From a checkpoint of a small transformer trained on Wikipedia.
Size: 13 layers, width 224, 5 heads of 32 (1 for keys and values), MLP 576 SwiGLU, vocabulary 7304.
Architecture: RMSNorm before each block, no biases in attention or MLP, tied embeddings.
Training: a variant of SOAP for these matrices, 161M tokens, 5038 steps.
Each number is 500 + 50 x the weight over the matrix's rms, rounded and kept within 0 to 999. Layers, rows and columns count from 0. Numbers have three digits each.

# gate: layer 2 MLP gate, 576x224, rms 0.163, rows 559-575, columns 0-111
# up: layer 2 MLP up, 576x224, rms 0.161, rows 559-575, columns 0-111
# down: layer 2 MLP down (transposed), 576x224, rms 0.149, rows 559-575, columns 0-111
gate559:475507465487566539465545478520553485498437415546534546440496461453458565489540503555552575521581451529553492508463496508466452566520550523418479464481563537624418390515524474536509540564469484525543564495516536493453544470479529450380484445573507601471448566423503530527526508451529446543489511429538481624435573464375533512498539552493
up559:507586446468459482583468466564455545452564518472567463574363564449490493585480502490539486465463543499468452479476548435520532460552442537545567504481489477536474571456463554460550496490456428500490505591499472488454474509471506491562486496418561392594573608572486514423447526538496457513384544569425536425538400481514537504557556479408
down559:489411452491459449493546485492520631564461563524533527543379577555517422536538545508428446514513494500551456494498463505489469506488606523475417422455541488494611529470448491569474480579510516520507463536495479487432564505504529533515589520510564512486398475440509415545476516496475511419484567477599550605509572577519572479506491495462
gate560:500578535498500436498494442471500439566548487540497503501489470453466464544519505531522582429476538461579477458477446409522516586486473525457515442398467496566539454445611512520450499546412471480470551510478393522459573490473489485510523555610500492452545464404457534454465500543457475412440496507412502549497435446492568626433501469480
up560:439464594528504526560479513479502455501466547485467497484480434552493487556470471459506481564476461495406554508463516434532432448480470489477414423386402585456572482378463508477451448514443580417518557556540492546437497520458532517578596570500518526465532475462509494485541552487519478580501467504545469488596519546448460517533427504541
down560:502577484526476496565482522472505508517584560520508489466542495531509595554512515493490528475498473425516498437484444424418552508500415436392446601484493519543477468470559510536448548495576461567457558566601406506496588410503480601455456558465514487536495535383633476511398507551551384478428536470490416581443478461514545594495509413591
gate561:493371467461553521499568507465390445484482413411516507448498520571505417487404556610448446478456452497503460511600473524483429463567522533458561487470533491594529471387519448452437408511443504499578512519534529466483457534449364582506522566567497532590547460510460453472481506500611467553428574529524622497530521350514558466504469582558
up561:512628472475486533514434474535458538457443521550551540509409464456540366546462540480522452478566625593578412487562547531534579494492476484465512555535454523501529481493476451470469569493399402584526617548555481557529519530476471561582561551436502453610555523514550466473501489480637477467438566468454492472467475499541527494469470481459
down561:450571572404500459408553464524499437433439507536429515518474519537537439473536536584564483508473503375489522529518525572519488470559417382572442541519580477445459602538540465441551481559482568593470482442470491424497461533485610497503465465512512542455534564444607529377555562485419480446458457507422589397516430507555463494513615506504
gate562:471478445489503442574529478460489427456473409487566481529517503489452532584527505443516537504542524504533472490542455536453508549595542599526554453500433500404544538577464507577447463495550526565516545538495502547554518426498549657577570428527628598459484435538494498549517488522494580546510455425372504459491449466525481515518453462524
up562:489522440515531467556494486531490484478440472414589452504378476566503415534509457384458448503491546460463516565512593585480530466552492511474546531399570476464477421553529542499480478517550418480439412486518489456490603420479500471482550480483530539444480451489423515550461501491478448481447483482479475517411487480556458448511427520543
down562:447475522468503494516479527527541476523503444517554452517515450610523532526508503527463410549455454579523493593511548571424489565474514472467537476584451453485512418520477456518434452501437535531462485462429438365534487454450516443424501458490432474404566512423535496493432508484421548490585506512456493586502537496396468494515504484534
gate563:481463512449561572548597445471520624440451541484383614561523405524551525453454590480566465569529493444380568521467448517534540477555519485463438359512439512386566469536529506520566450468457538570467480496499517511532483505499491481491535409513484489502530421513466482442473465522487401457396505525458456492499509510548366479595564428509
up563:530442415496513461454502492497527458517543520466503490492477539473414455498480441501450447529520424498523419481517486463524458488460548480458559607497527473595517551494556499533582471438510492504525565482457564541529526451522520477519480506434486480481551528422619433537608505480480565489501499500445525387512482560472570528476566603526
down563:451448521465458511452518566439446473446464453468529505554481425544544566575446507447494480541472394507460585452518407536486494534583501534525479454571473435525525515560512476538458557518494477472459486508498448400530457446443500462515459546468584519455493461486387581493441465526474480577535497487603515536523501464536484493463516429493
gate564:444585518567476571483508482506452506598439544572458468565495482519466480500451501561474443500551579444619448571442451535528474543469575534522600418545496425488576572464486506495564525563428383523527449489522470494503618525581449542616461544485409571557453442485536498541558446529487549474571455564452465478458486444506558553532451436445
up564:518500529476531528497624488525404437522538531570475397478496515513508460561456548482502542540504512459507456467570491456516466516519507578439453545417459414468517468431462400487490496573486501569440480544476522466456484485620454469475553639488523539529535570477453506495517498526452483435482497586572462535459522488579557517413405442473
down564:564422414470473607503513506563442465476421483517524533505463498439518527432530500500446565489536492628454519557474548517457546396542536486440530589517505446475413418505458517560470448566522398546390482477504513500537466446545519444469455477611488489484486491461471481547475545462495432607519464494549466478547479589532493365540535465472
gate565:443462478438579568492545537497551524580475508497554567437454503497439510480516427530525445520532525545514503454528512610438514511521494485505516574453506438571535501529464490515528453567443552493526527580524479498553493542569500511460551537547507534503455507517529498520451504477613450513498524496539527547479493522463541494539603516620
up565:498511525444437473410538421540466449463628477389496484486567523567540494489498522542524482543374527512515406497509512517436573501531463458519444563493474478497573543435451557508543505482499497449426666536613455474489467428524540559456555518436629414525594572461426547387494448548447499425415444530553499403493475527445470507518473541487
down565:530486571459518453459499545510478485424488423461474512558459404516590466579462471458442575533440510521504465513487574461653525469484393510565474401431601499458499570481483509530512503480585519448573608573524500458490509452507533438485432594485471528533621529546425474465536514415428522542448402398506539517431489482534445505463515484503
gate566:560460445530588416414556450473524481508435500584566529536513506549515484492509485572514498474496516561503503529489600516387494501532589509508443481448510566467493522463449545486444384495559510514479547535429484419498554465532511590606501510482571465495550528581487476478502543493496438546475402488483554544547581483453519455502462528523
up566:396508499507508499478507420537461524657452502484462514424484488470540499521550545536498525512492493492532518473559529449396531473657531467471576457421525493524494520629458455470520504537526514477511611487375429361548491486516531580527623539536566547573431504503520576518609533525446431556458399553505571565561554479527511442468536508498
down566:554452405440523503539504544559484498432506503531517573546525470484516543476566591440456503542569492481542463514521408432431494494501529475483393534573497591565545583377511587469424512528603406429520511479465432481450511465511496500474507551489474543524492582486489490546518514544539562474539426444443537498519521557522475535518465468506
gate567:482483495414499408464587500532459552465562526477474444526489411520514404516573479617602475580560474493558526499515551517507542462513606499451434645447536513527558468513452433550517507566608475459485566582477410486504489505516478473519480476568485587511442509467526514484437436490512594490474448452576559532542563483484449499481510540528
up567:541538444454594520578567551530519476599594445499497526490501516503571599566486523438446507377402550491493490519462453524462503510599442514416522555541492387492481470473444438508475540497453576551511474467472489532511533467536478434537534648512521445462518484512453578400530526501555480471424511542545496569470444512514521460507493524457
down567:484478520541414611432518480459543455582590527546479459513404478407508620472492437495427521403475558518530521491563479566583520556478486549440494488431509480478486417519486448427535455522499500450581501520520501505483473509557456544487613451412507456516423609452536495413537547499438490535600518480510464515525423506473543432549455488477
gate568:501493474480502374504566524531422516509491456535508493593513497516464486454492534541517506475510546514630493456487513564482588523397455523485496558586453447510549468482475427488453485447494580531491423531567436499486505479495530522568523519468489429542489474511499553498396440485580445485517541518474610460484505405499506497476469512449
up568:506463438424515556445522506489593480528553471524458558520548505470424479542457474515434519591474507496396485457490643468488445483468569474439475504519509452466440532530468470579469455510492541420557506463532508508490535479683516429488505474511479533484487507465467486470607481521521514496488448486511435610523478586520546507535581475494
down568:530552575550516454409496536422459517535534484442439481599532471427425460538428476467480526525521485489452422483552416542439462519502478360447433513515515493518499485463547536558546497538496483560382398417652512460430466513548526504438521567551439572488521528457515431480506491478554507474492554450497453564545499521428524542513535510470
gate569:425516585489461476364532534497430526542491515466526616514584557599409551505479522497493500579485488501463510581447486548603500523487470509508546450505525509429501468584426569498548382451519507495571486369547539513534552418474574587423527536508536478514504524547494498467372480487558491551520558551353547516463485523457528577490524538574
up569:588498541505512534489572475485635413532536509482549433590387521484462586574484442625529437528516509398503439556456592504516576549446513544402519500479481465568456512510432502532462508522400462518534460535528437539471421557522516432552465465468527470472571469462560581428578501513555450495479522488460512572490475550419500506470453452498
down569:496556392542581571507432476502528450518494548486515521532451497447414559395491409546507515529534494394564409541493558600606429483456491451542459525475498486501567541564587405486493488427360562528508453526576542512435549476471538493483530479545426511476561486501466391571512539480508492518492447416463455485523529527540527504558507401449
gate570:498576572534573531468327490540517549404497519509649482534396482534518545541486542423534406537485490626481500578528482448617488440479488504591507508527467456498515428506424499456455520479437545504438402481515391475471498528427549433488505467462456483499548508498508542501546486574514460525436470522542452564456438472540461550577540500446
up570:490522508462538558537522490483491545498521427487491489532436367529501529513536483448498383484519474576527427457543486474491459545439501460424447532506499442525481510562488538525466524548470568512572521509514516522493471526406497488446562560458475447501438407495569499600593560452532556526476476525507565444467600562592533441586470513512
down570:480503443455563470477499425532477476499424466460480566536556493437546551498424487559579465525545504475561518533480504508574509484466549498521544558554453462511556466497520476385460493492562415539531478568501456527522582550427511500391480505492478530469506548542496436440519426465475442447502442508533474456501428467521494509527613450473
gate571:412427477457484528489574594532483502541506454526426449535568441499497413452475439530550493473435534610519452483561581479552587512568495443479515522565534471478501525525526424489518584542476465502401420453448450547494504542523581510511510536506529611490558516378512549427496474505415457484447488537537528534503530482493546593424505568503
up571:488595545444478420518445421429529543435483485484566540592425486562513450525506516528517495480513488460441571542424532589500460514510569510475517472447497468509503491537487448538422488481431491539574435532495542524534525506456471515533490530462579451448502423475506508542487636490588444476575508583447624469543546455447461488574497494479
down571:509495471472570448495442429383465513490485538535496520445639536472469447523437464426504478420516458533522443503431473554559529480496516491448455431440464524587567524499542507521608403528551567537494541563583467484451493520591536467501526465512493522476536483555436486455397407536540464556538448585472547486457560522533435540561503567526
gate572:476492522522614421525449537393456471416433444371584543348603407493497601516447439573510487590561383503564589608459478575460474540560559526535568470466450483474488524580482475518544500544552712525536546513444649458577498529565502491419370495511486495490574541545526468487437424428547520530567512428389559549610406529431476521487531569443
up572:436558518521516507553511460431401543578485416415523479484497391438391457470566492532481412584521366492536572571431547494565442489543449528429534438504556456533455580497522479635573586483513627490491551599551514591598480405420499502602510474389411537492620507551522448430482473528550574472515471472534512539431538554488517437477519509426
down572:581489437402492470539574476468456397482556412528477482508483551439507470452454582495543551582461428549513451495526552555489481432446491451474483442518579468451523552529543627499551526456544471442605551570467381553440506541486537375499540351517461514393462555461512596542487562521480678625504482547586521539480521537480537518402597512556
gate573:429520552494408516603465405486430435529444467468468430501481497523483550495569468428406538414488499498566476494483538532539492480455447529453536640544516545453460488461522477472507493467511502535454460540521495471473602512489427416509443482550543560482511488505478475489541407495476548483513471498504506495524521519451550532582535523543
up573:447563583412457475548527417441463440576425416485511508523405473526528497497503442521469498440559573430560479499462447524532452488498470506455490543476499531472442563512422455458478528524538473521482518520500511547518530525430467428470466499433537513491512460463491488484531475569460532504459484439487560490543474539410522579616477446398
down573:593529493546499541504617565373541530465538498442540465561496488519489705591448477554584442488483531590552430537514534543544523527563459514560479467522490473517402390526533524431529450543437515460503496504500497476569441413466531504524445535527474445460539478508441563432580527490505522496512471488488601490512516448505525475527488470499
gate574:558486463561549547488477465486444491494426456480514420436557431510313483502531576565514463539510463468493512473491451588532469463508582517470486480463555562548483596471468488558550481371517570548479457464493472481510526570513563485510504516608497472419470488485514468546497609497565506522561500468444537445490417459518526510490454458475
up574:479569451448478514513547464458525440497525535488400447494530555492460529492476480433512579480557509458534518434480503466432464454522524531465527434539472485464504492581528546503459499429463567512500580468486498456496538484521481517462470540562482538513529473518394585555510398402534452492521535523497511516523571555513473582500501553457
down574:483484622585517532549458538496525475512451512560439488379434631449507432518506492512492506538501468552507491484499457496536449587551464555492534387550461497438449533511505566599481442507436412584479561481579487495469496521488481523509554595558537518569592541523456538602486505456554474542521457474493473522507495526506461431551446535513
gate575:501407540517558403504488490577392464481417456451515501516531505498499525544429380471566416500567465478529435501489568441534630526454501499419484485526619527493457526439470531521517500560498495423570466514454519512430442545500528517506485463545542443506478513419606516526418543482448460550525524524433532510605551527441618448446470452530
up575:579444504563476434509505514524510471506526479322541512384547511566488667542472438468561449535468507471462470516505519481518492569441532434429504480522635525525498509476454534468498505479547486433499488510501530462426413548538409449533489539493519498477509575546477523483547359513516487535545481531427538534498563516518565414444536509542
down575:511529477527526553439588472490522609533545443496468589565457467517520496498511565502486515501480557434526538540482431613553461526527458539564374579437558512460587524505526565492412503485547436484457413437492553552561475471577462481533428499554533445598447490574534508440529533518619545462542459482505449449415523564534438468422463581539